config.yaml
num_hidden_layers: 10
hidden_size: 64
num_attention_heads: 4
num_key_value_heads: 1
head_dim: 32
intermediate_size: 128
vocab_size: 1754
hidden_act: "swiglu"
norm: "rmsnorm"
norm_place: "pre"
norm_eps: 1e-06
positions: "learned+rope"
rope_theta: 10000.0
rope_fraction: 1.0
qk_norm: false
attn_scale: 0.177
bias: "none"
tie_word_embeddings: false
parallel_block: true
init: "uniform"
init_std_qkv: 0.0573
init_std_o: 0.00905
init_std_up: 0.0573
init_std_down: 0.00905
optimizer: "muon_variant"
learning_rate: 0.00829
lr_mult_down: 1.5
beta1: 0.9
lr_head: 0.0114
max_grad_norm: 1.0
warmup_steps: 200
schedule: "cos"
final_lr_fraction: 0.1
batch_tokens: 16384
max_seq_len: 2048
doc_mask: true
train_tokens: 126800000
max_steps: 7740
dataset: "wikipedia_en"
Each number is 128 + 24 x the weight over its row's rms, rounded and kept within 0 to 255. Layers, rows and columns count from 0. Numbers have three digits each. The size before them is the row's rms in percent of the matrix's.

# o: layer 2 attention output (transposed), 128x64, rms 0.0769, rows 2-31,34-63,65-95,97-127, columns 32-63
# v: layer 2 attention value, 32x64, rms 0.112, rows 2-31, columns 32-63
# gate: layer 2 MLP gate, 128x64, rms 0.134, rows 0-69, columns 32-63
# up: layer 2 MLP up, 128x64, rms 0.126, rows 0-68, columns 32-63
# down: layer 2 MLP down (transposed), 128x64, rms 0.0926, rows 0-68, columns 32-63
o65 095:157115133110153155083110128145155066116181111135099135139170088105102136139127118106164121169161
o97 087:156118072151156092108135086146161132116149127096133111127125138131158112131126150146105144135131
v2 096:176131106115106174101137136083137129117148108088135130125098103074095137113113100105188115130168
o2 089:081089121140120059139150128152114153136131086098123115115123135146110116104132131168138118113137
o34 095:135128143144109121141151127110126124132104210116092145124155138133161150152090165159117097153155
o66 085:141147107086121146112142124154136118131141099145149124106139093114146142173198107104136133168110
o98 096:112117122163118105124105129130153136123121113127102126182122129141127113151135100121113203122103
v3 099:168104107138083118092189122113168122142070116130135113130138116120160156115120140130132161152114
o3 105:143139138122124114152124183169106123122120084125151164115121161101100125150145121142157145091115
o35 113:074144127102100124134145141142135099144148195132116132104174139158102134093106145125122136159150
o67 101:145134119119154164089139113133124142124128120141139111203101095140115102145107102116127119152140
o99 094:184154093167148117153108127111135161136129135116110123122149128104138090157141114134092107131134
v4 103:133119118066128116094147127135148166158129124141079119109141185156109139135128101108115133086181
o4 089:144133129140104122159102135110071164146081129130143136201121106128108137131089138093140105109113
o36 102:130116116118147096071165141178149130123148143186152117095127105139129121156160092174129158126155
o68 104:155107105154178130152108097116180110116131163124139148127109120141105131130120177142135160154155
o100 102:103142120151144148120123141122096075070130078109153119117135129074189135139129127146144128136110
v5 097:177106151133106124121105067149116123099102126146142133128150107081152125120126160105132130136104
o5 115:135131143122138145178123169150139127137181101131126129113143167143148137129171108145118118105127
o37 104:118129124092094129110134122117092121142081111106141110116089164113077137116113148093153136137080
o69 085:120135134114168140117093145120142103124120150073129105176099079154149153128111089145133137128133
o101 088:100118122118127104127137127116127160156114139127140122146168152138134128125108133095095108125147
v6 107:129125117150107133132106135127151139167115155116103099141101146128138112092109159121126137127137
o6 100:104120122117123109123150137151112115099141111091126150124123116127143144128128130042138111126073
o38 104:083138096116127163086133146142118160121135115113110103065134112122113096129147122100101154140147
o70 079:151110184128163154132151098130179117125102117146171125141112139146148116165164131153099108145082
o102 094:123123140147126124156108139108116116146180129165135112144159139083097177119091117178151136123130
v7 107:057129112132132165152119125105094125109161115142121090148116100140130112169113086109142121109118
o7 082:120124108162101136116077145170146142116144123122145148134122082169116127123112155146124140184129
o39 108:140088130151161099118112130109149149126115093150124109143081119137124180115166089100101110110137
o71 103:115162137106116119088168112143129086117117148128125150120146166091116127117114134127096179114128
o103 097:147138117094118168132164142125127125198135117137127122146135150126104133123130118146178097153179
v8 106:127174105135132146100162171124130138082130130168094123109148149099156152107106101077150161109156
o8 092:136116079122127103168125124138106141134120124123137123156158109105128106121134131096109120099143
o40 113:115114145163116146079120125139128141117184164092110146097143143137104131138133107160141134099115
o72 106:165094093117163113153141103101139132153078123082139119133091111158149164144173153082107111144083
o104 103:140127147145135130102144110108174140081129128141119109122105109126151095116170170143164123172129
v9 092:134122112112156132127142104122104157166111088111098135131160129131089112109132113139154119206153
o9 090:106154134117144130146163162136133128147128134116146109128112114114126119083117106112148071149143
o41 093:111147164113125125150135124122098138135068151125140122181098108111118084144085150138111129098151
o73 086:140058101149115171082094106159148130104128147143117177123133082172159138138148110119130134143122
o105 100:132108104141130120141100084120139103095172109130168118134153141057128118145143127160116158125155
v10 088:144127117125192143128147097123110105113079183132121103129140169136148104147143131127117166141143
o10 082:133182129078089109107161144133164147112170133145131109087142107096154130095138092104130099121135
o42 103:147098109107088121135149063143126142115117080097090107132154167110135123142123171141154122143088
o74 083:116138139168138122114057150118102127168096109130114136146142079124142145123093145149124118135141
o106 100:154117134158137115157095120100112125132158177110171162127106116103110103138147117102115115116142
v11 105:163132104126139123141156100122147112121140123133100117105139105149119115159116154161182117129134
o11 120:108125126173138164126104183145116146117144079173138107137103122138072121156127106140128122108106
o43 118:115114177109110105139116147149094122146092163118103141137075173149137143090162123125119106121106
o75 097:120115124153159165114118108157145138129134123070113119198132075168133140152127146113143131114119
o107 106:126120112107116129081119116118134128128139128136159136123185088059143152136125131130128145168184
v12 097:182129117141131135165152148107117143131139170160124156140146100119143120149134132113174147174120
o12 117:135159133094141111122135146109092111124115107109138125085127106088127137114157146092073081114128
o44 079:181136191136146142176114095122130133104109151118133098131117103136175173147097131111129139168102
o76 104:121140071115130136141120127145192130147127101111128106066148134162115108143147136136149150143139
o108 100:091061119184133121130134144124119146133141153143098140187136157139095114139094130127098129134139
v13 092:117125131185165107106155125135151091162158177108122147113136144114110112151186126157095137143156
o13 091:114116138122132175117127102134138154099131177167090146117134107166131114132120093128152140152129
o45 108:150153118141078113147162102099136122098122095095100068161131150138112106127114172138141157081102
o77 096:118119138136148103150148137140121169151101128121141120125100089128162142153131147109114070096121
o109 082:151147129134131145138109165130135124124192138138139143122144147105090117090100112087105111177100
v14 099:153130187152136137134150117160133091119132161121101138126099127193088167140087111132136137099098
o14 118:141143161103145145125156134106134109112128126098140101130116113098158147179134126145107129177192
o46 119:116113135163155114089148138102146085122142111168140095175097134137097129132125105142115132093116
o78 110:138122100131058125153147159144072178119105128113114133105166131132148149104076142082113097168132
o110 103:150148087134104097120137096104134140112145129099141133129150108085148083118152139146137105124108
v15 098:125146133081096140165079131132127078107114094151109168119155134155147126090124168146124149129171
o15 089:136138140143138122115181155112160141141113107121195123124111136110085114118115157134118101142137
o47 103:125142104130124142082147110141124164111111088094096136143129095110143125117149146133118143176142
o79 087:156093109114121114147126135133121119137110153154109122126175152138129117135111082103146157142128
o111 092:123124156147125147147104088132128101074165169127131149138092098118128112125138139118121141070126
v16 096:070140145144145082101129107098125145134114158167139124154077141117121133118139117137112115098100
o16 098:138119129119125142084139151126098089129122167117109128149099123133181153121128141164113154097132
o48 119:158143094137135126136103099130128146120149095133140150098187151174105135112117114075166128147125
o80 093:134171209103105111144126137120156104129143091143163165118143134089103087093140129164114121163152
o112 110:093118126139153163153147167154117145167096127096083146119124105156144143190146139133109121136081
v17 105:130159133084139117117115105125137156179123167180139127137137179138126119151105094134130114161141
o17 106:131140121154102166118161139106069133165113126139103117141098119111132143168106096159164121116129
o49 103:122079157107114128119127130195139124091139113147157142122094132144121103093147137154142164128130
o81 118:107055139149169134138098097107138141099153129116082137120142111144123134126152155137111125150107
o113 097:111168115131140129114113156139109123104119083107198129139156115096153155142130141138125146119128
v18 104:140126142194139158150145094129138141090121150097174107141144163141124123153143122112144095108166
o18 087:147141126106101074125142123133105109157136135149135105117139122090155110133149117073084136099128
o50 109:136148150127148174137127142127126123095118153094127173166143128118164110164102134117139100090133
o82 097:108130102117143143155062126112147156163113084154112109121104111137109125103129105169156139158136
o114 097:137113124128114092133169079088131141078119140130163115128133183152103175104138140155152116141141
v19 102:111123141159149146155156092154138175134116118105120180122167135102155125123133121136127096074111
o19 109:110150129124149171117143159105130082161129131149117164111154138108153141133133138132094154141134
o51 124:162145136144133130171087109157109096118124147099186104094090112094143113127129152092140125114091
o83 086:146117156108120074131111136134109101109136123146121084116125108177097162098097116116110136150138
o115 100:128113103120097145103169132131127195178135125143084109155115153161106134126116107133109116147128
v20 108:115106126132121127097157128127108176143115171109124150100109154143133142145107169110159124142098
o20 110:136148119133090117160106122130088122102168114128123117146170087136102129119144174107127125084097
o52 109:141088116159163127137133134143149176106135153167122132173129154126142085150097116115150172112110
o84 110:136155129109128108109111167077164117126103090092159117092100114108143130149141102138112149121125
o116 097:113139118174125125120168140085139090111111134135105132133140143102132118134118107155117101165171
v21 106:117113133068134143128133132150127134151118158120113126164138126104148124106100111087109119143107
o21 112:097144150097128154161088089133087131128110117085143132117133134125105126079156133118124109167114
o53 113:134100120095110142115113097120124150151073113189106127104146109138091103142112106119162138194115
o85 103:112148131184166162091162124119131117074165142104138168134113138115112136126166133164118147088179
o117 083:140111120176118104130157206136156134175141116127134135125129132136086123133117157133129109118125
v22 093:108102136120093081132153154108101158099111150124130121115141105096117134097125149143093166151145
o22 088:147161121137080116148167106106120149112152132140144085109148161135140102136146133110161095108112
o54 101:173108102107128109103151100095165149129145126070099117135129149147140153140118145121135125146148
o86 097:108137111127150149094154138141108091114123169137141103113105122084144147117143072132107114076112
o118 080:118118134171156085153078153156155093114132138116139179104107112124140127150110138136080140149100
v23 106:136118159148132161123105161122196153111146103112110111110177121125110104189109132169123149101133
o23 117:118138134121162123102135123116065118138126152163173129205150138153063138145108151150120138113173
o55 112:110162185105113126173133144123149098149179136103131129112128142114167113131162125126109086121135
o87 099:134122069131098135143106124139114152111100137111087106133110129142147139105129141102163135108145
o119 103:137112092117149145122121124108137155085098104116114166115124118114149130151109105103149125109153
v24 101:139091092129120142131110154159115131119095157118191134115124175149133140127076128125166167126121
o24 107:110165137150095122088119175136141141150128102144118106140111151097091152109133136167094148111115
o56 114:117105165117135160108129134171144128117146131169137168146112130126100129098151095171128129130135
o88 110:123128116138128165112118115131181121101128114134084126124156077156133060128121160112166150134094
o120 087:136091102123155148113089122110098118143081114118121146156125096109142161171133094142131101140136
v25 098:048137181161169116142136093134160137156176112143104170134138135094141100128111109084142126128143
o25 089:120115096160145169087082135120093120136102147122135152154129087143126134162073143133137130132129
o57 100:186100122139132125147120121111125125131118118120132135119099170152133117121138084107103069094130
o89 085:132098147081109109115206117177118100126146125159129120132117139076135129117124103143122133108153
o121 092:145193120107104162126162147138138126111142128138154121116144128139142105133152175166143184193111
v26 094:162100119109096109169135126139117147137169098133095105130063107106132133164112112124076149121127
o26 079:161114137135154127182124115137078090112129131146169095076155140152157157113115174128140087141086
o58 082:154160171157144129145107136126113118079155170170137099088176136141148132133103121129127133101114
o90 101:139154112124146122098127176088137111088109119105167133134118127076116147124154128090082116176113
o122 099:110113140128119091099167132118138145173134123097091165193139147162108128109126122122123140139102
v27 096:125122114159133096144120124092133137163097116133156133121145123153112133160126104105134092109120
o27 109:155115126166125133109131105123145100094122115148100113128100109114121107130138127139135149128125
o59 112:137096113146147084105140149080154170127114153135083134092079125181164176114119125101097114136085
o91 101:159101107119121122150175079140096133116175173096136098123098106110162153133157161132103094097134
o123 096:118152117117144106126106181109118121136126107120132159096151117098130117154098128103114161193113
v28 103:149152131127061164145136133108151132103122151132122130133115131155111086130183127111154185111132
o28 093:102155091132127100085107133193110124123133120125111133144133124133125126158119091112155145076075
o60 096:117093145146113140135142117095082151151143134105127146119140090117125145082156105139080135107182
o92 093:119128151104152169162107096132189113139119088107129070148159160138126137157142161122161115138123
o124 072:139094120117118095110112096147104124110093125179114132115096160130146116110090127159128130130128
v29 088:105158138140129156118086137140113144147171145105187115070103140126132140124133141109098147159125
o29 086:121124102124117119101152121097073152092132130089117167172129067111114162144090131092073099126120
o61 084:113142170146153106077118111106181120144156123168120127115143126127111118141117085165160148100089
o93 105:157126093131102069153149142115135104122112132107133132088141171141109139113123119125048136157114
o125 099:151127114192145128148152157125124152109125120138095125121134136134152075144109122135149118165145
v30 094:090125125173136203113166155144134136114154096155144157165130142170132130130117157123093104089136
o30 109:134141141128125194128145149154145125158128139125113161079133128115157128148132110119114117137135
o62 113:157127114128165094105116107154157115091137094119179122178150089141122090150146119153130162122127
o94 102:141108160113124097131117138089070123178125153153093118105098092130089118111112123132156154143135
o126 093:105163115100119112163117113131120098129118138114155116131160196140130139085159118167166144091118
v31 104:123166089112101132107114110144154176114135130127145101119201149159144151158115151147143140136117
o31 106:146127143169119149119144137122110125116132127178150141124126112127110123128120123140102122090143
o63 126:121106125124137072119138132157143137153116127135106160106146168167134138118120139085139156172117
o95 093:138103158126147113156137107091124094129114147096152096119071121106107079116088158113163123157140
o127 096:153149127138127154142130142146110093133125127110138118124103116117158133142158086140072085120103
gate0 091:161155142134097152105117145130130080102150150118128145117172102104070150143148147145117111109169
up0 093:102153138098049121126146130147148136140152079126154148105146130125105145158137129146133165188111
down0 092:114130105088096130098121123125158121129131149170115123084186110155159095129145092119135107154159
gate1 112:138138117133076102070135140096126140127154088131078141097162160120144134172144103115143106088136
up1 130:152129136100092135104131124126064099132127128139130118131134148113140130125118108100119114089093
down1 110:109164172115132125150110102145083141118101156126112108118156134157142129134088089171154119117136
gate2 090:118109152158097133149155165159143147182145102131115132102132103111146130078161130148142127141107
up2 085:103138137108109116081075082117108078085139172115149138138138158141113137176125122102124108119152
down2 093:102120102155132104095137103127131150092126125150140094091106141159120148154108127068102138086107
gate3 093:133100132149123118128149127118135141150130112108138108138109055124117147110107181122114092158165
up3 099:126137118127157160119141120084161142137112150163161133143120155152164140124143136126139159091146
down3 090:129118125123105157123157128113132078096120128156112160080164134106138140136128073150159129116103
gate4 098:165144150157155132118105145159150153139114171112115100113113092137154069126135146110118134115123
up4 103:127117139146086133151129138179095149151099117108107123136172104125140133149104167130148125084071
down4 094:122102121141116148122126136169162134167097121108152128115139105114115098160114096072181144090121
gate5 090:127125120104088163139176110144139108159107170159143129116085132176098097141133158140137124151124
up5 089:123164117141121108104079122125113148119121128108100133134170079092144177110095117107103117093163
down5 087:139161122133133120128160120112118080157110131130130147112099112107148095137152132122121131103087
gate6 107:104098073191089137115128118131105129156166171118142120129111118107112086212135123102125134141129
up6 101:140135142145135130083110154140137138132096105099105126134144089171118126131105116113147147117130
down6 094:069140145119091113129123124106144115165155115140124162094166155109134139139158185117122103135107
gate7 088:141119165109103112109095138103140120102176144130088144090117143117124130124162148154069149087162
up7 088:142127122131143128153119107126146140162116153137188074118129094143147143096121124079125145121130
down7 096:147129175152139133154123105126139103116118114128107130144148138164124142170116130157098115176096
gate8 088:148120143162154139102153165161154129125159153180113110128151102084120106148124114111126158139123
up8 095:154117091159129139124136156113132058114099119098141110148081151145150111125102134139146084132151
down8 114:152117131141103085149149147105147092137142169126134085150080113075068126118133119150123088171117
gate9 119:136080131131143126121114155125141180149165089121144081128135115160113136131155157130141130133157
up9 109:152133131156093107104106172118106130107113111126156118142097129157088133169142157147167125111106
down9 102:120165092126146143143148120106131120123110114092165154157086132093126114109132121130147112120091
gate10 094:151110154120122109102152134116176122111156134141117143107152080122137120145127115138121114118133
up10 091:161089122160082129133113105108143106128117108142114151126151101141094130107112129110126120124178
down10 084:131128133109061131106167136094137117148101102089162130134151181165097142120155134156147101074134
gate11 099:118120146108105099095102130103127175124105137115098123100109155113129104127127054111093135113097
up11 091:091139131104094138092099140096118145097098117110092138113121119109112110152159101157109151103149
down11 091:098106145072128156105106136137128124099121110128098109108116123123102110114109122107134159080115
gate12 106:147119112134216113170119135112162141102160124140166129105110111128125092102141143126153133124122
up12 101:131139134144035137087119139126099136169107118128120120118143149131148157120125117134111120108133
down12 111:074156111176148115124173128133110106095160136125095113151143134128113127171146119115129145154141
gate13 108:106139169137120146146151182125138103114159166113093095106094086140132135109143160117157105120133
up13 111:108088158151113105127146137168145122113115118139114051078121113137138150096152109148139085116122
down13 108:128144158128178150137107123098133122162111099114160173194095124115116095143144090139136148112142
gate14 107:119091096136097152141124097120090153164156087091138156134144107156153142137140157108160113097113
up14 106:082125118156130108107121151135133128138161111165094103139135124127178126151133167139183130135123
down14 094:133134187093126124132164111109132152111107086118133145132142117169083120143132079106125127100136
gate15 103:126107169095148123154159118112149133111147092106134195122103132091089129123121127119115148179088
up15 100:122115170067137123136141162147153126138150108129152177135144116095076129126112149114107145169095
down15 110:135132150148153191125112165146133116093136120122149127102126108129102114094150171160129100133166
gate16 105:080097153155137161114128094141135110110135121149134120143135113091157134117123111136137103192113
up16 108:178124106134102109143105181149156132144122138116143143104125121161113105156124162133120125075104
down16 113:103138098144150096125168107161139122100141095109101169130114140080104092167143109125165155137136
gate17 100:132162139177131081152097157196150120121120126105161103131103103138117150155153176117128120157123
up17 098:149108162063109123138134135073110134107123176129146147134137123125140124096172123107144112123128
down17 091:125137099109142148137177105114133137135163158121117143138140173140122149174127109161100108114102
gate18 099:125194117090141133140125147113129140119112112126099137120103142148095103118140115148131149131109
up18 092:129106150154110097155141129134110079104149189177173144134141161143148115085157153147138142118137
down18 111:118100108140112126122144124113156147128105185099182141101127120126169141112107099134122134140108
gate19 089:121091140133174128125107137133137163126178176155090134128152105124136173132170175145125129113141
up19 085:150139134133163145136149130160123139132195138123102098127134120108138150113191196150123132122165
down19 093:129140132129096163122110127116102113134129140128106119159154160131082091110135119183146123074130
gate20 107:176103134122116083065129140113143124141155153124098132083159103120152104100125104143127145121119
up20 105:140119126113120099092102140139116091113127157085115154118166104136136103116134137144132159125157
down20 136:091114118111125135079141145148117089136137121118104147124169127145150117134103083133164164094107
gate21 088:095129126167111143121152125100137185141163150131153150083175153138082087186139103120135123133124
up21 093:104124112113076128115143117122120179155158123139167121112177130114071101167138100114126098143147
down21 094:109122152134167155094087148116109132158094092153120106144159146098085159090131121139155109106166
gate22 098:121173107115164115097137119138139163115148165129122081146154146108123131091119120067135096172133
up22 105:129099120139133165098104110067113128128093112167126118111132120118114103136155125145126137106096
down22 097:121102120146102166140158120129128107144116083123142086082096143146131101150113150124105184116131
gate23 079:148116122094158142157145138182090134102139102101109102103116113103139128126124134122115132158140
up23 086:161156131140110145118109137091143103120147160143137151130171154123125144116171099142145124111094
down23 091:139143090173076095101116134119113147108100150140137137167095116134128119137109102098143134160110
gate24 090:123149108107145103145132158140125154152114095151144120149101080125141110129147131183130151131128
up24 096:135130114151134135105118126132142138098147163126122140139119169134121150111104108049124152127128
down24 101:158127160148148118077142129103173094124140133151158088136133147146140148123139120059120136092150
gate25 102:105188103100130109113157133089133117141172116128149128096173117103146140137124133148084143168151
up25 105:120128132111165128109124161122182131123104134139166112125138103162129146108125099154122135138118
down25 092:146144122085125138136119132158136074087114131149156134176108110174132120151075109133123147098109
gate26 097:091114147189139120117147103116070176135121145096159119125103138102110136139150168107157111103116
up26 097:108114099164136152114107118081117100125098136144159125137127148087163112133155167154119141150116
down26 095:129130149134119096115099099148150129157106130112123132097124119147114066144167093112167102123178
gate27 101:121114124168144185177148156110150137131130148096121138127109107112127118137112118134125176170174
up27 099:113125093101087131123103129105090132140119151154114187122156146158122115134126124142141141154138
down27 098:154142111122139128137178091137148098162127109128119144131133123106142111072121159131137116099113
gate28 093:151158137122120177125137146127111156153128113133128162133158164133151069156068112110137113098146
up28 095:128129138146131136113094123152163151105166121083135150111156125107162122124091141126114119136181
down28 109:131114116114138186107120137152116145151118155151142123156108138098149111125114082088144138102139
gate29 100:107139090154160130105124100114099117110143133116144176126118082153126136154143149096135149124147
up29 099:134131105126075104096126143094104146130102119119145119121098139089157096156193166115145156112159
down29 094:117157115110158163166162110128145142116131100083142110178109131132111157104114123125105140087143
gate30 105:136173135142063105162138156142132125141146108133149110116132156122098130148114109080127072150125
up30 096:109093151137152170099146102133118124122131116194122113133135097135106077087132116129127137148134
down30 088:145068149167177106126126102154117082129143113134119148081143131130164148108105115124122119144113
gate31 108:130140126151137129146118116076140093160120130113106138152125154100131113079136136081106081138135
up31 101:104135149113181177142114144108111096134125148127135139160113136182124103089155137117123116140120
down31 106:135118162143139135127126155139128100142105120137137138104125157148108113136136100126161138087146
gate32 097:169133136142149150137113126094108095116103143099100144137086129070143132109141159157141171117124
up32 105:154121141113111120138093121074136124178126120092122162123161176142169136151110109136157144143096
down32 091:094102139114158116143102115115143117146107117137139165119120162157141075124165124119149115122125
gate33 102:168116141150102121126140095101086099109155109133120142142088113148118163129126127109111163084144
up33 098:139125095085130106150102093100164162122091145104131167110144132141128109182123119115146150129127
down33 095:165155099123108076148124151089108144120119155088133115089148115138158127151117124124123120101134
gate34 087:132119076131164090089167094155141157158105130124101151128111084128120135118157138111160146074116
up34 098:110105128139105121128099112121166114114116150107109138119148164130132100094117134128075102116121
down34 089:106094131114097154090137088126136094161104147163108117130126113115116101168128131134126149130145
gate35 093:127139114116100156165128163115148099123124149083138088145140132113144099108158130092119114143117
up35 096:091139133146103166128151181130131117140156165138129128127166161177131108150089167069146097122104
down35 091:087118148137140138175181108150116122117116100151101160153128115113155141108107126159141097129149
gate36 111:128109155132124115204140127118093144161128149115129141133112123104149093094143133093114156099130
up36 108:112137111163138117145109104150110128153149175164134132162172140129134144154096141071153122128150
down36 098:145161105130100131151149150127103110123066081095113103099121157117085127143138089133146150103141
gate37 115:114135112122136144119141136135116161156119116135134085119129157121183118102148149112125140114154
up37 115:144116140114129126165166157097139119143082114158141110114124174125135135116097121137139115151068
down37 110:098124189120112164103123100073163131154135147132136137125135157150161131119104134136129134148150
gate38 102:117126129142165107163146101095130140089153133073139126154098176169128137092104123075127103096108
up38 108:120118113129143133103151096112110119114140135105137159135101160163144142104109133068140097097112
down38 097:103118120132092184136135147152109125142110124132109137160140086082112126132163125167113199129174
gate39 095:130149117164096125159138083130117127128092115101128132110120134142139115139137136136134121102136
up39 101:102118108119086079150102109116139148130124074169089126144127107102148085144078149101113160112132
down39 093:116149107131142097112145122142119181123150147184147121121150073090073164148120082104142126110103
gate40 094:160127108133144134123098115094132105136108157145110145093142151086121132104132177157101132149144
up40 103:107121123131123115120138151105147155148140151141182148144087162153069107149117122129173106131166
down40 112:136120107148119083106135115131131112116158151169181130104124064154098128139137134174144121110139
gate41 097:149100124144155114138125132130144109107126128093148113140093122165175150147137138098099121126104
up41 095:136134137138097094149118158129123174121149120134117134101163138154105144124106126109125165156121
down41 117:155121111132126069155134140068132152107130157121105103083117100128127172118106135152132157157149
gate42 098:137127126119149169117124142102102117112127117139114116130179170154126127117116151119092144159117
up42 103:154175115181131103115064109109148136130122152160119169144104124174147156093144113140085113120129
down42 101:089091091113076198123121145123108113142128125141136104099140161104118125155089124126153185168148
gate43 084:128154145137130113168158111113166151107123116151087116100154158108124162106113124116099144126105
up43 087:088151169152117128152138117150199126101136102162134119121147124134112143107143145128110134136150
down43 094:094120091123180138084119122162101145120135156153162133119142144148145068107127124140165146101095
gate44 097:159112136092146089085132087121088153134169109124120119145126107119115145157135105105130114134110
up44 087:148115137089135135116079101075106116157133114131116098145119108058117126116111126118089132136098
down44 090:112103175092150085148110142111113084126149084140113110163161163152110166113125148163132148115162
gate45 094:126067103124135113108149152151167178139150118142134090120091150144170113117170119126107108163113
up45 098:135133099121109145106102145137124145142110109143119126126152068137196088161129153121141116151174
down45 086:139129123133200131153126155113175107143159118126137117136125165149082103130140117134098073125124
gate46 098:147116149153109122137123156057164117125169103143124156146153121139131123095101103120126146135180
up46 092:118124150138074125153102103106136137104149139140130171160142149131146107119123125139187174131163
down46 103:093107136090158124114141119181131100146141088171128109110154122113108141119108130118165151106097
gate47 087:152127155141171087148149158144114111127111162136087122113108142157158132115116140150099097103134
up47 094:150155143125120138143140147144099124111116172133129145111109154140151124096130137160077095093178
down47 097:105074155132081145117100136141143113144144118129142143093128148132138170076181172130125101081138
gate48 101:082127130153138100131123132142124141140125124134123105116090153189127141116147154140084115161093
up48 104:134099151119188115114141144134131130176147132108148093139101116123140177144131153119097146145159
down48 095:132133099098137101132126103142106145137136125117157124091116126137087164123077134140131120153161
gate49 102:142183118140110137131150147119100169100119122146124119116187130126051169116091144102131127152152
up49 097:074100171155160089100137123167109100129116132131142136128083118121157108116146133121158135111113
down49 088:142141095106136144126135099109107150109119080103135101114150153107080159126166119141120119135107
gate50 110:091106121094149146125159160106123127112139116136159078124140121093152139152079104113117097146127
up50 109:146163196134087137159112120157151107138142142111147129105149098123118094108159177123154141151118
down50 112:116109113133123129156115155108191149125116117117162112159142124079104169150136085161113117158095
gate51 100:142104135159125100150118164131164143113138144121166134119155109166108143152100134111160118168111
up51 112:145119137121144072160097138144166136096151136148132134113130140173104156154102125094173149119118
down51 093:105113160107144165107118140156121175180095148147137131111118153125128113127150130179099165138092
gate52 103:111100103139152092080179080144125140133128164099147119118110093109128141125169121160143135137111
up52 098:154085127148146115130141094117127139112127180122143125136068116132113138177145103148146109143069
down52 102:122136086114116121141099100100149130145136123126127140069138114125129103093095126105110126146139
gate53 111:134120109115108168117123108151112100108130098106132140120132117121117152173152151151117108130093
up53 108:121140139140100134114131060125084118164122110077124097128153137086097147115160133138098092141125
down53 111:106125135126138094084101119165143159148122074146125167108117145099113108147124094122156122160139
gate54 108:116139137095133148155095133114170129104136114085122073138129140143127165141152136094125106126077
up54 118:137115140107113160128168109127092143158135170160079151127113116112153104142104130130156166080149
down54 099:171124126136142131152121106139104106090138135114104126119129173162153182137135132097123077151127
gate55 111:142086123102133165183143144124134144160156134098126119143075145125050114128133153122119121105123
up55 122:147091091123171174141117143136056130162126145143159140115111156118118110128136111120134171125126
down55 100:133176152126094091126148078120145119081108124173119146131171084137148167134097111100138097141126
gate56 110:131116154142153125135131180117128135124090136131086123131091171123157124130163132118109166097175
up56 100:061121123160132151081095147111123116144148100105118115116122135134121136170113118159137133151140
down56 101:151128089150067125097099124128109104137130116128097135147154098104146152108138141112162132137066
gate57 102:105096112137106095109091163115156167129151141114136170121135077152066095159114163132097165099136
up57 109:128145112131114154128104090130113150116140129135140142127122163117083172165145100103107109175124
down57 103:152142119159122126128173124111118138133107130125086095158121139122178157114154131110138127156131
gate58 097:146117137154113140126122150142084101189135118115103102142147112117131155079147165104073123138146
up58 091:105168131076167130111127137119167147126120130110166114099140128120106126155147098121151119107117
down58 104:134120146142149092118142175105113159153106149114118110131139154135198100103150096173065125131118
gate59 103:149133150143126125125096169163117118088153146102094132149182121107104107119136120144115118112120
up59 092:124145161160118147100133129121134119117106124134112152139154135099132106126149101165156113108127
down59 093:138115143116134136147114136128106090133084110116098133136109133133157185129111138081128171104111
gate60 093:135142104144139129104158083183134153109160123160123118123139162198136139142132093148128155117132
up60 091:156121134092137103150102128078067131116075152095140126128130122105157143089150118108089111145142
down60 101:117126144151138137130165125084158130146100099155125141118122117113135141108145149104072120160094
gate61 097:141088135121116109078103124125068131132133138124160128103087162157127145156124151105147111129073
up61 102:112113115117132103172128166131126083120135101162167142142127123130094076138097130140149144160130
down61 096:162105111121125141113119134128145109141145146088093115214129134164109092104106119113127133133180
gate62 088:160146149136128107091195142119145144133104157168114133136133151134136109082128105142121125168139
up62 096:129115150131109157064181160125140112099144111104100133117116092110068125125130132135148171186128
down62 078:087141081136117122122080095108153119132137131160098097146152101142159133139139124180139119155170
gate63 092:107130149124138107148121104148123137157092109118117129111149145171144127151116110109129154120120
up63 094:147087134155152124124116136136084179159121144152103137116068143157140123148143131131166146143130
down63 080:070136109103126135101094139140134137179122103107164092111130149167136125147128102153131133170094
gate64 088:122110148161123148136140150151088146098120110096113141133084090164166138171146158111171160129126
up64 097:149097141098102152124143133143104120119139139117120170122107132178155123149126139136136127080102
down64 090:141086156103123182107123105146115154137112143114137153095166166173145100121122120126104134128123
gate65 084:092145083144118114085155149116083119132181083141113119148128121164159123086145138146116133076121
up65 096:158165105104113099121153159108127116114126105175116124160121124119165116096102098112122133108101
down65 102:166143156124159186109152087175135131094109108147141143093163100125116127144094138166117137134118
gate66 102:173091088155131141159123126135098145109135139128174097116126091112194116097123184173144113151137
up66 106:116150122138116134125138166132134128147131174088124135154124140106165123113106131127112112125116
down66 102:111133140124131122134135118123133119144155153113155157132114154106092155138120121088150099110081
gate67 111:144141121107127116149149138109143136151093150099144134130125140097100132132094144144099092154157
up67 117:100119112117171104118103106151152120133142153125126144143094111113133095160153139117155140138093
down67 095:135113109116156118111105122100115134123157085125120175094128148157119140153183162138154146122100
gate68 107:158141124127126137123115140112125145101155112079101138111109138133173155114104131121140099112102
up68 104:097107150137164104100161174163126165128111146124126155089106148125131112100148132157145151139108
down68 110:152102151116128143093094130149083116137126127137125157082131118084104154109104101117140125099124
gate69 101:147123106152154130107136092138153133126143125139093167095151109127163100088162192133120154122132